Part of a small language model's weights.
Size: 10 layers, width 160, 2 heads of 64, MLP 448 SwiGLU, vocabulary 8192, 5.35M parameters.
Architecture: RMSNorm before each block, rotary positions, no biases in attention or MLP, untied embeddings, normalized queries and keys, some layers without attention, local attention windows, paired heads, gated attention, capped logits.
Training: a variant of Muon for these matrices, 230M tokens.
Each number is 200 + 20 x the weight over its row's rms, rounded and kept within 0 to 999. Layers, rows and columns count from 0. The size before them is the row's rms in percent of the matrix's.

# layer 7 MLP gate, 448x160, rms 0.309, rows 38-95, columns 40-79
106,174,202,204,194,197,195,229,184,199,210,191,203,218,201,192,186,202,206,198,153,245,191,185,208,215,218,225,214,152,191,211,187,217,199,227,195,206,191,177,227
102,163,192,187,197,194,222,168,211,211,177,184,214,216,202,222,230,188,192,222,219,196,184,223,194,197,209,195,211,226,200,214,157,215,227,241,189,243,182,182,173
101,177,218,197,205,174,190,189,185,180,191,224,203,230,188,233,209,193,220,184,209,205,190,183,186,212,196,173,202,219,207,169,193,189,217,169,165,216,187,162,183
105,184,197,213,214,193,219,181,212,173,175,212,211,223,185,196,178,222,200,231,150,210,189,217,167,166,165,192,183,176,175,183,179,232,233,196,206,198,238,224,192
091,219,182,219,204,230,191,216,162,201,214,170,202,198,191,233,193,197,188,200,205,218,209,216,185,197,196,216,191,192,203,234,242,175,213,223,212,194,214,196,203
099,168,225,215,212,227,199,213,174,203,207,179,179,204,226,218,176,211,195,206,217,192,235,185,211,172,198,195,178,198,183,201,208,196,215,188,227,185,202,183,194
097,179,226,204,174,216,209,168,220,206,197,222,235,215,173,207,181,205,211,192,208,225,192,173,214,182,194,228,205,236,217,180,216,176,222,228,199,233,210,187,218
084,236,181,231,210,208,212,215,203,198,255,217,180,213,213,204,217,191,197,231,174,210,211,213,178,206,199,202,214,202,175,206,200,190,210,231,181,182,196,197,226
098,187,200,205,223,212,214,207,212,189,225,217,174,218,189,220,234,206,216,183,207,216,218,224,213,198,179,184,202,222,155,176,183,245,196,198,176,218,164,200,199
100,207,186,202,175,208,137,229,216,216,149,207,184,227,209,205,211,210,180,190,234,198,201,211,234,220,232,212,215,235,202,187,190,178,157,230,213,209,202,178,212
104,225,174,198,227,191,172,177,223,219,177,176,220,240,240,209,259,188,210,212,174,253,232,161,219,187,190,210,206,228,185,207,218,210,201,180,190,162,190,221,181
102,203,243,186,206,202,170,197,214,202,227,192,172,225,210,246,182,208,188,207,215,235,163,194,213,182,200,195,191,187,197,214,199,221,217,192,196,214,185,202,201
100,189,159,198,208,207,200,204,183,186,181,192,196,203,216,190,183,204,210,210,218,223,178,234,214,210,186,199,227,208,182,207,241,187,168,213,186,238,257,203,196
113,213,201,203,222,214,188,217,164,217,186,204,242,171,213,211,175,201,200,200,221,206,164,212,193,191,199,191,145,226,183,201,214,212,219,208,219,213,213,236,238
103,172,201,211,147,203,207,192,194,213,146,224,222,208,205,188,187,230,202,219,202,198,205,219,211,170,228,201,213,224,187,176,232,203,177,208,215,249,213,194,176
088,168,195,213,213,224,188,188,203,171,188,179,204,193,187,215,176,197,189,222,190,201,215,221,155,185,215,192,196,194,223,229,215,185,177,211,191,239,218,232,205
115,177,244,187,201,206,217,186,206,204,185,214,180,173,220,216,205,197,219,257,185,209,176,180,233,200,213,217,202,186,169,209,234,168,155,186,189,185,171,193,223
084,188,199,179,201,190,177,205,215,224,155,191,221,189,210,167,196,175,189,224,208,173,239,157,176,198,235,184,231,193,206,219,207,204,223,200,230,178,191,202,243
098,203,267,218,190,195,210,197,193,257,205,202,202,241,181,216,158,227,205,202,199,204,185,168,173,193,191,208,212,202,228,193,213,233,181,211,229,200,206,182,167
092,208,206,192,178,207,256,179,151,201,206,199,222,190,212,211,208,188,196,195,205,201,174,186,214,196,198,182,182,189,206,208,193,233,169,183,231,235,189,188,198
107,192,185,227,202,187,184,183,197,186,198,223,178,164,210,205,208,221,189,176,163,202,166,182,218,210,200,176,171,206,185,246,196,219,191,198,204,218,208,222,165
095,167,188,200,220,177,200,210,181,192,217,172,189,203,220,204,201,191,227,206,167,207,230,198,185,217,177,188,185,169,144,216,217,235,185,189,199,168,275,197,185
101,183,196,198,196,192,203,257,206,243,210,163,183,176,200,200,193,235,176,184,187,187,196,172,206,182,189,203,186,197,161,177,191,191,188,196,200,214,193,203,166
113,215,197,173,228,188,186,194,211,213,211,208,180,229,217,213,223,191,193,208,186,210,186,223,223,214,203,206,176,208,199,201,228,150,229,159,181,196,198,195,162
105,194,203,205,212,229,178,180,207,192,213,208,191,196,185,256,191,212,224,222,205,178,210,176,213,207,188,194,147,187,201,165,151,203,221,218,168,230,240,192,222
103,202,203,186,173,175,192,206,192,194,215,239,202,210,181,221,210,230,155,204,191,208,188,184,209,223,174,205,191,201,171,229,215,179,184,180,203,179,169,196,208
100,189,185,202,200,207,237,181,189,186,234,212,160,201,231,178,227,188,206,193,200,251,180,209,196,205,179,180,193,196,183,205,194,191,233,176,192,164,208,171,196
098,208,213,197,126,187,185,216,208,221,165,199,209,210,198,196,198,163,161,203,209,178,168,197,212,215,200,168,179,219,182,223,201,197,209,192,195,216,225,204,165
100,182,216,198,211,197,166,170,185,206,178,246,174,180,199,206,194,218,199,187,206,242,191,179,194,243,221,203,190,233,223,212,184,179,194,201,159,207,195,194,195
102,169,225,194,211,260,202,186,190,190,237,202,190,200,176,183,191,225,227,176,204,231,188,214,194,207,170,213,157,191,195,205,215,185,181,247,216,189,179,200,161
115,241,211,182,207,171,211,157,180,206,189,199,176,212,205,180,212,193,214,182,228,167,178,146,178,215,206,180,223,171,209,232,200,200,206,220,195,209,229,190,235
107,155,213,184,195,253,197,197,192,217,165,216,217,191,199,200,231,188,185,166,212,203,190,200,227,216,197,237,192,189,187,190,177,203,233,204,200,211,235,150,168
114,194,220,216,194,211,202,219,219,160,245,151,185,189,183,228,203,194,214,215,178,178,193,235,194,201,217,170,206,174,156,230,228,202,216,203,168,175,213,214,185
095,154,195,182,174,187,171,221,214,206,225,228,220,188,192,185,246,203,188,222,184,201,203,182,196,220,175,218,191,173,193,234,217,183,207,187,206,193,231,206,196
104,164,250,200,209,231,180,201,208,210,200,233,191,217,223,202,192,185,203,186,212,212,194,176,213,171,187,202,152,166,180,189,246,171,187,204,199,179,179,174,197
106,189,191,196,210,202,215,181,178,193,155,197,199,185,210,226,178,192,223,223,207,200,170,192,211,220,201,227,199,219,199,209,215,224,228,218,187,205,170,197,188
096,196,250,186,185,208,197,198,184,210,204,174,184,232,195,199,181,234,154,213,194,181,197,215,204,224,166,218,206,227,169,158,199,134,207,194,202,192,184,166,194
101,225,218,214,214,219,198,151,188,211,201,182,182,180,200,221,237,173,218,141,227,171,199,187,176,181,183,197,215,223,189,167,204,201,225,211,219,214,177,190,186
092,219,222,216,179,184,217,217,208,183,163,173,209,198,242,187,233,197,220,205,184,168,211,205,218,193,222,196,181,202,153,207,168,193,198,198,208,224,190,188,178
095,197,175,179,182,190,200,168,235,182,183,196,194,182,211,203,199,184,198,204,235,235,188,198,213,192,233,228,181,172,187,209,186,205,227,208,216,233,219,182,186
088,174,197,128,213,182,187,170,212,187,232,200,173,190,222,210,208,199,209,200,171,216,193,189,210,209,209,235,194,238,182,207,172,194,215,195,180,206,217,196,200
098,216,188,229,195,200,210,188,177,189,172,196,211,244,192,192,187,210,232,196,217,212,204,198,234,220,166,234,187,189,184,242,209,166,215,208,169,226,205,194,194
097,199,181,224,219,230,205,177,228,195,208,195,203,200,241,202,210,173,185,223,193,193,212,236,212,204,195,190,177,183,171,174,200,203,188,197,200,209,222,205,190
100,187,172,224,221,182,225,179,175,213,209,232,194,175,165,157,198,204,214,206,199,188,214,188,193,191,187,221,220,215,190,172,223,197,173,190,189,234,205,202,185
093,223,216,187,230,184,227,195,183,198,206,184,186,161,180,218,207,202,212,183,223,163,188,217,176,239,222,199,224,210,183,202,165,203,213,175,190,217,215,225,226
102,161,223,203,198,192,165,225,211,171,180,180,208,195,173,179,227,198,181,195,160,195,185,188,207,218,194,183,204,226,181,175,206,217,171,189,207,191,193,193,228
108,221,191,210,197,160,202,210,224,226,202,208,219,225,211,201,194,220,234,222,214,190,210,206,229,188,210,186,172,203,172,204,194,164,168,224,171,201,192,204,245
091,175,197,170,197,186,230,198,170,217,193,183,217,198,209,217,211,179,151,204,218,206,184,157,183,190,227,206,199,182,188,173,229,227,212,225,201,214,166,202,198
101,207,219,221,194,192,191,203,218,201,157,195,202,214,163,188,188,219,223,205,165,179,184,183,250,212,260,221,198,194,188,221,217,232,191,206,216,223,214,210,190
096,182,203,227,182,191,175,205,210,211,221,211,216,203,224,208,240,190,223,201,234,219,200,219,198,212,181,154,197,222,152,189,210,210,194,205,193,191,208,162,194
094,206,204,207,190,184,230,230,214,197,188,208,224,221,188,240,213,221,175,207,170,222,231,189,206,244,199,189,206,197,171,181,211,188,172,226,177,201,192,200,220
098,183,202,176,185,195,191,181,173,195,153,221,183,217,189,206,181,168,230,177,205,170,194,204,211,223,205,183,169,179,199,198,209,193,178,221,214,166,186,209,205
103,201,162,204,172,222,187,205,212,195,192,170,189,192,194,221,164,220,182,196,174,231,187,200,213,192,184,184,197,185,212,214,222,211,192,217,185,189,211,184,208
105,214,183,175,215,199,200,207,164,227,183,202,216,216,161,210,197,216,189,221,178,227,181,172,210,184,200,233,191,188,192,196,200,196,216,184,211,187,207,211,217
103,177,193,188,217,194,199,207,206,182,195,204,195,220,160,166,225,173,201,196,213,236,199,226,229,223,208,202,226,206,176,232,228,200,218,201,189,201,170,187,227
099,216,203,159,200,202,201,201,217,206,211,209,168,199,207,181,199,236,212,195,204,211,173,234,216,203,185,178,217,213,181,201,160,184,143,191,215,207,191,183,184
104,229,200,218,208,203,184,180,221,209,247,186,216,190,187,191,198,201,183,176,188,208,183,194,215,183,201,209,151,229,191,199,180,214,182,174,203,210,189,189,212
094,186,247,187,222,207,237,205,183,219,187,198,182,227,227,176,215,214,175,227,211,202,204,200,221,149,183,218,189,178,184,189,236,204,183,187,199,185,196,177,209
# layer 7 MLP up, 448x160, rms 0.32, rows 38-95, columns 40-79
111,244,183,164,172,188,188,211,175,165,149,186,209,207,209,174,234,191,194,221,166,202,191,191,214,224,175,214,172,224,198,183,196,204,202,192,215,172,197,182,192
095,208,206,193,190,192,206,201,219,222,185,214,206,202,232,192,187,197,197,222,159,192,199,182,221,252,218,173,182,213,213,175,202,197,212,205,170,189,207,212,190
098,202,163,195,164,218,206,193,208,213,213,173,199,197,180,238,171,176,193,209,195,221,199,183,204,207,169,182,187,170,180,221,227,220,217,192,254,201,231,196,204
092,224,208,225,225,218,226,175,181,198,225,166,216,227,200,211,250,155,204,196,196,222,210,188,212,226,173,234,161,205,195,170,186,189,187,191,205,166,216,167,179
098,200,195,206,170,200,209,181,171,231,207,186,164,185,234,225,186,164,211,198,207,212,193,205,209,201,172,209,177,198,196,204,183,164,220,217,190,204,221,213,203
096,238,198,215,187,160,194,216,232,182,193,212,207,215,205,202,185,204,222,185,220,229,204,220,189,173,177,193,203,215,201,206,223,151,202,206,184,165,172,209,196
093,200,192,201,213,180,160,224,205,177,206,203,174,161,183,224,205,200,200,196,179,233,188,175,189,222,188,177,198,216,226,224,190,215,191,200,231,196,184,200,220
092,229,196,200,210,200,193,196,193,217,169,164,191,188,198,178,179,176,177,152,200,186,182,190,197,165,198,208,229,194,210,229,175,206,192,192,198,188,201,169,224
097,206,232,234,212,176,194,217,203,199,207,214,168,247,207,166,179,200,222,205,184,228,195,198,233,177,212,189,217,234,157,197,176,195,234,173,214,215,210,207,202
122,182,192,178,231,198,243,194,203,175,219,179,176,174,190,214,187,186,217,228,176,208,185,179,192,203,188,213,166,200,185,198,185,189,223,169,185,202,179,207,222
096,187,182,204,180,205,159,179,215,198,224,215,208,230,216,209,233,190,218,171,169,229,191,222,198,201,221,213,217,193,166,209,214,170,156,204,220,211,195,156,184
096,244,185,174,220,194,201,168,191,215,213,204,180,179,172,186,188,175,191,223,207,187,170,209,194,212,182,219,195,198,193,220,209,199,186,182,198,179,229,206,207
095,158,212,201,247,211,158,227,219,207,212,169,186,193,147,230,204,233,186,196,218,209,230,208,177,230,203,192,183,193,195,173,178,181,168,226,188,208,204,189,208
110,192,220,234,195,186,157,230,188,206,198,192,159,198,196,229,187,220,201,210,237,197,187,211,200,195,203,194,231,157,178,183,154,165,198,203,182,202,191,222,241
113,181,189,192,223,194,212,175,182,149,206,202,182,168,195,243,168,206,224,213,223,226,132,169,176,215,206,213,210,209,199,191,245,220,202,197,203,198,196,198,232
094,243,222,206,205,206,202,201,198,208,151,228,184,193,210,218,197,187,187,196,236,217,172,209,221,227,164,195,193,215,199,207,210,217,174,195,201,194,189,172,192
106,195,191,200,215,180,188,178,194,178,191,208,188,203,172,206,189,235,193,177,187,193,190,194,203,150,241,153,193,228,228,209,202,198,215,192,174,201,203,207,218
087,203,210,185,197,217,206,185,190,201,247,188,236,189,199,193,221,184,214,197,209,196,178,184,185,177,194,222,194,159,223,190,216,209,185,179,199,228,176,159,179
094,199,207,172,214,190,183,179,232,194,242,217,176,216,153,191,187,204,195,204,199,209,194,212,229,165,232,204,205,186,203,192,204,211,221,193,168,218,192,215,169
088,177,178,224,199,205,205,194,184,191,170,171,213,221,197,214,180,188,200,207,201,202,177,182,202,212,193,188,153,207,180,197,190,216,194,215,208,211,197,259,226
107,174,202,237,195,189,221,171,221,183,221,180,193,207,184,224,186,186,206,226,194,246,218,222,234,220,178,209,165,176,211,198,208,206,209,193,189,227,201,191,214
090,185,197,229,182,198,187,224,206,216,146,198,204,204,237,185,215,183,184,188,210,206,216,197,200,220,181,162,217,195,152,193,216,180,180,197,189,205,152,198,209
102,198,188,190,214,198,190,186,211,205,205,211,204,213,216,221,193,225,215,202,178,228,223,225,204,202,201,207,218,195,205,239,224,196,195,222,222,216,214,257,177
108,201,180,190,176,164,193,201,234,204,222,221,192,233,186,218,214,220,159,210,204,197,178,199,206,186,175,223,207,179,205,181,188,193,224,226,190,194,208,239,197
096,200,200,219,174,173,167,175,186,199,201,242,204,175,235,189,188,221,198,198,188,219,193,221,175,181,183,213,191,182,241,174,170,191,227,175,207,185,216,177,191
097,175,202,203,149,175,156,191,174,188,201,207,189,207,173,196,164,212,195,187,180,233,198,190,207,205,180,210,216,199,223,229,193,212,204,175,164,189,202,204,199
100,184,164,231,206,229,252,223,181,189,159,217,200,188,191,198,245,172,210,187,229,214,214,181,170,176,217,202,205,213,164,185,185,208,192,197,213,198,143,198,199
102,233,201,185,195,238,202,199,195,168,215,218,184,178,205,201,213,233,174,234,196,200,180,189,195,208,221,196,186,192,224,179,226,215,240,197,182,245,170,178,233
100,221,224,198,157,158,179,180,231,192,192,191,186,193,192,199,143,185,198,180,178,180,181,164,212,201,176,216,168,211,199,240,218,201,209,193,186,192,164,199,196
095,206,210,204,207,233,207,180,212,166,227,188,217,199,170,189,193,199,197,227,204,216,177,188,223,215,196,199,235,188,192,215,184,231,204,213,209,197,225,197,183
101,160,223,234,189,212,197,239,225,205,224,177,217,215,217,180,211,213,171,196,189,197,212,217,216,222,185,203,191,209,212,181,201,212,184,186,192,185,231,208,167
101,184,178,221,179,213,207,198,160,185,201,187,216,197,200,210,196,198,195,229,193,213,197,218,190,213,196,178,225,174,193,179,163,185,188,196,196,188,141,221,196
096,204,160,182,204,147,215,163,230,233,173,203,229,178,208,189,197,201,200,206,204,188,201,164,177,208,185,203,206,237,200,197,184,209,184,178,190,235,203,185,192
100,213,214,223,228,206,199,173,184,203,164,197,183,189,179,223,179,216,203,152,207,214,184,198,202,202,224,206,201,242,223,190,173,199,180,220,181,194,148,187,198
113,200,193,213,148,186,224,174,221,203,212,188,181,213,160,204,196,183,180,199,203,214,197,201,213,198,202,203,194,231,202,212,247,213,194,172,158,233,208,173,175
109,164,196,208,183,204,202,194,189,185,231,231,156,215,196,198,217,184,212,161,216,220,200,199,221,189,183,216,186,195,199,187,195,198,233,205,171,186,175,203,235
092,218,195,183,200,190,192,185,218,193,177,219,161,194,197,232,233,219,191,217,209,162,213,216,188,190,179,208,206,200,200,194,197,191,178,205,147,202,187,217,191
097,193,207,189,209,177,200,192,205,216,211,194,202,154,199,212,188,204,228,229,200,246,199,210,197,199,219,228,243,216,196,188,239,181,198,191,218,204,199,202,206
098,204,207,197,196,220,163,222,174,192,229,206,201,220,186,211,237,226,189,212,200,168,207,243,178,195,177,221,174,203,216,182,190,209,184,219,222,222,209,182,218
098,234,220,244,234,190,164,176,224,202,210,206,204,204,198,188,199,205,191,202,161,181,208,188,171,214,217,179,200,187,195,241,200,193,189,195,183,197,203,178,235
107,199,200,186,191,219,206,221,204,195,213,223,193,194,253,204,187,208,229,201,222,196,184,211,222,232,183,195,189,159,185,199,183,207,207,164,219,181,227,226,191
098,199,196,203,185,196,199,199,213,198,173,187,172,194,197,166,201,213,187,209,163,185,188,173,229,201,184,189,197,215,193,216,204,175,219,198,197,213,189,209,201
100,193,179,166,166,196,207,209,203,198,193,170,169,190,184,213,204,178,219,213,194,194,177,216,193,211,197,211,192,205,183,209,189,205,215,225,199,216,188,195,159
090,209,214,197,193,217,202,207,184,201,190,224,156,197,212,185,169,181,196,188,196,201,193,214,169,202,169,219,167,194,203,232,163,179,193,183,227,165,226,198,222
088,203,166,205,173,207,176,215,183,212,188,188,227,218,217,174,193,159,181,202,172,201,170,229,190,238,214,208,200,230,200,184,236,168,220,226,199,198,181,167,195
116,201,222,197,196,184,193,202,195,181,195,196,224,189,180,212,171,171,195,193,161,205,167,211,199,177,196,236,188,230,231,216,176,201,204,188,228,197,224,201,165
095,236,202,183,186,177,164,231,202,246,223,187,177,186,203,187,221,175,224,228,179,231,208,194,158,188,217,195,187,221,201,232,212,182,192,183,184,207,205,205,209
099,201,172,224,190,217,168,227,238,176,215,169,213,177,160,178,230,219,230,208,203,182,196,159,229,166,188,182,220,211,198,182,200,229,191,175,214,201,224,207,178
104,222,199,179,245,216,199,242,194,188,217,208,200,200,205,191,196,213,218,210,199,163,197,161,196,203,204,240,209,202,195,203,188,186,203,210,226,200,213,174,180
092,184,207,195,188,212,194,204,214,235,213,192,210,244,216,193,195,217,200,177,212,190,183,199,203,198,196,187,181,190,269,206,178,190,187,229,172,200,178,226,181
097,190,178,196,196,199,205,203,216,176,181,187,223,195,198,195,205,217,217,216,197,162,190,185,210,203,202,219,207,206,173,207,202,172,207,192,188,224,172,199,165
094,199,186,179,178,183,180,201,187,188,192,187,207,182,243,237,196,180,202,173,167,175,192,231,195,204,177,185,224,225,226,209,213,178,208,180,198,194,213,183,215
095,210,182,232,167,217,181,202,162,227,192,187,164,206,201,232,227,187,211,212,201,207,207,202,214,203,208,235,204,240,219,229,188,222,204,202,181,204,144,197,227
102,169,215,201,214,206,213,201,177,172,183,207,181,224,209,201,214,182,212,202,199,175,227,222,213,219,185,230,197,206,203,184,231,204,194,186,196,234,182,182,199
104,186,187,168,213,175,208,194,226,194,260,198,225,242,189,184,192,234,194,216,202,217,171,198,163,179,192,191,206,179,216,180,207,192,194,180,205,203,205,183,203
108,167,189,189,212,173,200,198,182,221,203,166,206,201,183,192,221,199,182,187,194,190,194,207,231,185,217,190,210,219,199,211,198,203,222,182,252,166,195,195,186
112,196,168,203,216,174,235,185,179,210,195,209,219,230,175,200,229,224,177,193,219,236,194,213,177,141,202,214,194,182,246,229,227,184,191,204,209,173,191,190,187
098,206,203,197,219,230,191,239,210,163,207,192,178,172,182,229,233,207,208,191,165,228,179,202,194,153,181,225,210,200,187,216,214,189,181,224,206,201,192,177,238
# layer 7 MLP down (transposed), 448x160, rms 0.2, rows 38-94, columns 40-79
112,193,211,202,200,192,206,186,198,169,241,223,221,174,209,221,169,209,191,185,256,186,212,206,206,209,204,225,240,176,174,178,136,190,195,206,156,185,216,201,211
097,209,200,236,239,212,211,192,194,194,197,189,224,202,196,168,202,190,231,218,231,175,212,175,219,219,194,232,186,202,233,169,205,178,205,214,181,200,232,236,165
092,199,169,193,220,215,167,219,186,207,173,170,193,189,176,197,210,179,194,160,181,184,214,211,211,207,214,202,205,208,181,197,204,190,197,207,197,187,162,162,210
092,178,200,187,204,171,210,205,163,207,160,230,175,180,225,229,203,224,179,235,228,174,194,187,218,191,188,202,196,213,211,203,165,211,177,188,214,226,192,199,206
087,199,179,217,170,172,187,234,177,183,195,198,202,188,190,193,194,193,214,180,216,233,194,221,189,200,178,208,220,196,166,188,188,221,189,196,198,196,211,195,187
091,193,218,194,203,178,170,179,216,224,208,207,188,204,233,212,227,193,245,223,202,185,199,223,195,199,191,224,210,200,183,216,171,241,215,242,197,173,211,199,214
092,163,196,211,184,192,205,209,195,190,224,205,195,188,214,190,198,205,210,211,215,184,169,220,183,212,222,182,207,205,195,226,197,181,203,213,177,168,208,183,157
082,209,202,211,177,175,205,207,220,184,193,202,199,216,212,208,177,201,174,186,187,215,192,215,208,220,198,166,191,175,283,184,183,187,197,193,206,222,231,215,231
104,190,157,230,186,218,200,222,224,213,225,182,235,176,213,177,190,211,214,218,202,194,201,198,211,195,196,208,198,217,178,196,193,171,198,199,185,196,198,192,174
112,200,225,202,217,210,208,162,222,184,209,170,191,242,202,195,187,224,209,192,191,205,165,200,198,221,167,193,204,224,232,191,205,237,224,185,184,187,225,223,228
097,166,229,155,190,245,214,183,204,200,233,187,222,204,218,232,178,194,213,215,189,177,154,184,220,179,203,226,185,219,261,203,216,195,199,191,222,193,206,208,234
098,191,211,203,193,204,232,206,207,191,169,182,245,220,225,213,195,235,180,234,223,210,188,206,193,189,203,184,223,167,207,198,180,172,190,215,188,186,231,162,216
101,218,221,209,163,191,198,202,200,220,217,217,197,207,223,188,173,202,181,175,183,206,213,189,173,231,225,194,208,219,211,173,170,207,222,181,194,199,200,195,182
101,173,245,205,210,200,210,204,221,189,226,185,163,215,241,206,195,183,207,206,226,190,191,199,195,239,179,240,183,220,230,183,187,168,216,188,152,236,180,213,152
107,192,214,198,227,182,206,220,218,185,200,215,195,200,208,201,181,184,202,179,180,188,193,212,224,203,163,184,174,226,219,232,193,185,246,198,173,231,199,178,193
105,209,209,220,183,221,194,206,222,220,108,197,195,211,233,199,198,181,209,169,218,184,190,190,218,220,201,170,206,194,215,196,161,207,192,183,190,182,208,211,206
106,173,236,198,194,180,221,168,195,209,213,206,219,182,228,184,212,181,219,186,227,233,199,185,206,222,187,205,181,225,192,184,209,222,189,178,197,196,211,204,199
088,222,188,221,212,219,206,178,194,194,187,191,196,198,172,197,196,168,184,201,244,189,216,215,239,177,209,194,181,186,177,196,186,209,190,192,208,194,226,202,176
103,260,180,200,205,182,211,181,177,229,211,220,177,162,183,233,175,193,238,185,187,178,219,180,174,216,179,192,195,201,195,191,207,215,204,176,201,178,204,209,186
092,181,172,192,198,194,229,219,233,170,246,195,193,208,178,209,176,174,189,187,209,180,200,181,229,213,190,189,210,194,238,180,200,221,204,259,226,173,194,220,179
104,187,199,173,164,187,200,182,205,200,170,201,195,207,200,181,191,194,197,170,180,205,168,198,212,204,204,204,233,202,189,183,217,191,176,191,225,209,179,170,222
095,200,211,218,201,230,198,192,208,208,137,208,205,202,163,186,182,233,208,204,184,188,204,199,228,211,214,189,206,219,254,226,185,219,201,194,199,209,214,189,222
103,181,198,224,197,193,194,181,230,199,198,158,226,233,142,179,182,199,209,191,209,194,192,212,205,200,240,162,220,217,199,180,205,211,201,204,213,190,222,196,223
103,200,174,196,193,195,199,201,223,189,222,204,200,183,181,215,174,202,218,227,172,223,199,211,203,205,222,204,190,215,266,201,186,182,175,177,211,213,236,185,214
099,211,197,181,209,241,195,189,218,185,199,194,179,240,200,185,206,187,191,189,227,201,187,204,182,172,195,226,208,195,173,231,214,227,217,233,253,199,205,170,229
096,185,220,191,221,219,166,195,181,202,210,200,201,214,234,202,242,181,188,178,186,213,180,214,234,199,190,205,194,177,180,213,200,244,183,217,211,204,194,172,185
088,190,194,177,198,202,160,211,199,200,238,193,172,207,222,204,193,196,197,177,172,199,182,183,174,167,222,201,184,161,221,226,205,195,189,226,222,209,212,188,191
105,170,214,192,185,239,222,237,217,194,232,217,193,197,208,212,150,190,205,203,196,198,211,220,238,199,197,204,222,211,185,152,209,195,201,215,199,188,215,162,180
098,203,206,228,193,215,202,222,217,223,229,198,214,200,179,192,221,187,229,188,224,222,177,165,171,208,196,184,188,218,192,223,204,218,210,191,233,188,184,171,181
098,160,198,200,199,197,219,153,205,231,214,183,180,244,189,199,197,227,212,210,181,178,188,188,182,199,204,194,180,176,196,192,215,210,188,200,220,176,200,219,172
108,169,166,225,198,232,197,215,214,175,177,198,194,213,201,212,177,194,215,202,174,246,196,208,212,191,148,204,184,195,202,218,168,201,208,167,170,215,197,208,195
098,217,204,198,204,194,184,179,221,198,193,233,212,205,215,198,217,170,216,199,179,227,142,205,212,193,192,205,193,222,209,208,212,188,220,194,210,210,186,215,165
100,205,217,205,204,258,185,239,199,148,219,179,144,205,206,213,216,188,219,202,189,202,202,222,185,188,219,199,208,189,200,227,209,190,216,232,218,166,200,222,204
099,188,214,214,213,182,224,201,238,214,221,216,176,214,231,210,147,205,188,231,185,188,225,192,180,190,196,195,202,191,195,186,225,241,212,206,212,215,183,168,177
109,213,189,208,237,195,195,218,176,203,159,183,214,199,211,213,200,207,218,188,205,212,185,215,205,238,181,216,218,167,227,171,199,205,170,195,223,209,198,211,180
104,202,211,155,212,176,193,189,168,193,222,190,201,213,198,211,200,196,225,194,163,223,186,204,165,182,198,200,213,202,191,241,204,220,179,221,249,186,199,192,205
090,188,180,238,191,203,227,193,227,172,191,199,187,203,173,178,186,210,184,215,191,151,201,231,236,207,191,171,221,211,182,196,212,217,172,207,201,218,198,200,188
094,209,180,164,204,198,218,202,179,180,203,225,194,188,172,182,196,191,209,230,210,217,184,187,224,222,201,215,232,221,213,206,209,190,204,200,218,211,216,218,212
089,227,213,210,200,211,194,194,194,181,238,186,208,201,241,184,230,163,201,200,172,214,224,193,187,215,247,183,217,198,161,218,215,207,211,200,197,183,188,220,213
094,217,181,181,203,214,245,210,195,217,187,211,182,186,215,198,194,213,211,188,217,222,233,129,224,211,210,244,193,204,236,204,206,188,235,172,181,236,204,161,173
106,199,158,217,186,210,180,212,221,177,162,155,201,234,171,173,186,187,167,225,238,175,171,209,188,221,208,227,176,197,150,190,212,214,222,203,184,211,172,172,187
102,209,192,206,186,210,201,200,210,222,227,187,221,198,192,207,210,185,202,193,189,182,199,164,192,177,194,217,205,182,201,180,220,161,198,217,218,229,245,172,168
102,260,191,229,184,197,186,199,202,187,168,211,222,241,214,177,192,182,244,220,194,197,193,203,190,201,198,183,212,186,188,196,210,208,170,189,223,207,191,232,195
096,230,188,197,199,194,215,180,220,190,175,214,205,241,182,201,200,191,208,213,185,172,167,170,165,194,237,178,243,186,192,139,197,176,205,169,185,218,238,215,203
096,181,225,224,201,164,204,204,213,176,176,242,187,211,186,194,199,181,205,202,215,200,205,221,172,214,193,194,211,172,213,243,206,176,173,258,208,182,172,211,240
104,187,215,195,196,227,187,190,199,187,149,195,206,188,169,204,232,214,237,203,202,159,223,171,207,197,234,182,197,207,128,187,197,209,197,199,194,202,189,220,144
091,169,205,208,189,209,175,209,217,179,184,204,187,200,201,250,209,207,221,194,196,201,222,201,163,170,201,187,189,192,222,216,208,215,190,204,220,161,183,196,214
108,212,183,206,192,236,189,194,208,169,227,180,199,197,219,169,188,235,208,189,215,195,243,175,235,214,198,194,206,198,207,186,155,222,211,181,196,155,188,210,201
103,187,192,210,170,177,204,173,229,182,208,194,200,178,209,180,185,183,212,157,238,198,181,214,232,193,215,198,223,192,220,196,239,211,210,227,154,208,206,231,200
098,218,194,197,226,217,187,206,182,194,183,178,195,201,219,217,244,219,201,206,212,212,216,196,198,214,204,185,204,193,99,173,174,206,187,196,190,189,173,181,206
103,205,195,179,247,241,207,203,150,219,180,179,190,230,186,214,199,218,205,221,215,206,190,198,221,218,159,210,178,215,172,207,191,209,209,161,240,179,194,211,216
094,203,192,208,210,184,158,193,236,191,161,204,170,191,204,202,172,213,229,186,223,193,173,209,212,223,207,241,230,192,183,229,197,202,209,194,167,212,203,219,229
104,243,202,238,201,178,210,206,194,195,191,154,182,223,219,181,215,202,174,195,205,219,227,202,231,180,203,175,221,229,188,220,213,186,198,158,192,190,182,181,178
104,175,201,181,185,196,188,222,217,209,227,187,197,185,185,219,220,191,177,166,238,199,189,177,219,224,225,235,231,168,224,182,184,218,229,180,183,172,213,223,182
097,217,192,196,185,214,181,227,173,195,199,199,219,235,207,209,211,178,205,237,186,194,210,188,212,201,227,190,202,188,234,202,181,232,171,204,202,210,179,209,187
108,212,212,166,210,211,204,196,197,177,169,208,221,222,190,245,187,207,171,200,185,157,201,195,219,202,222,209,188,174,183,216,200,178,196,221,186,198,227,211,241
109,156,198,219,205,187,213,203,207,237,203,178,210,187,180,176,215,193,230,218,206,206,204,218,184,200,193,238,197,211,232,161,207,198,213,211,188,180,231,197,183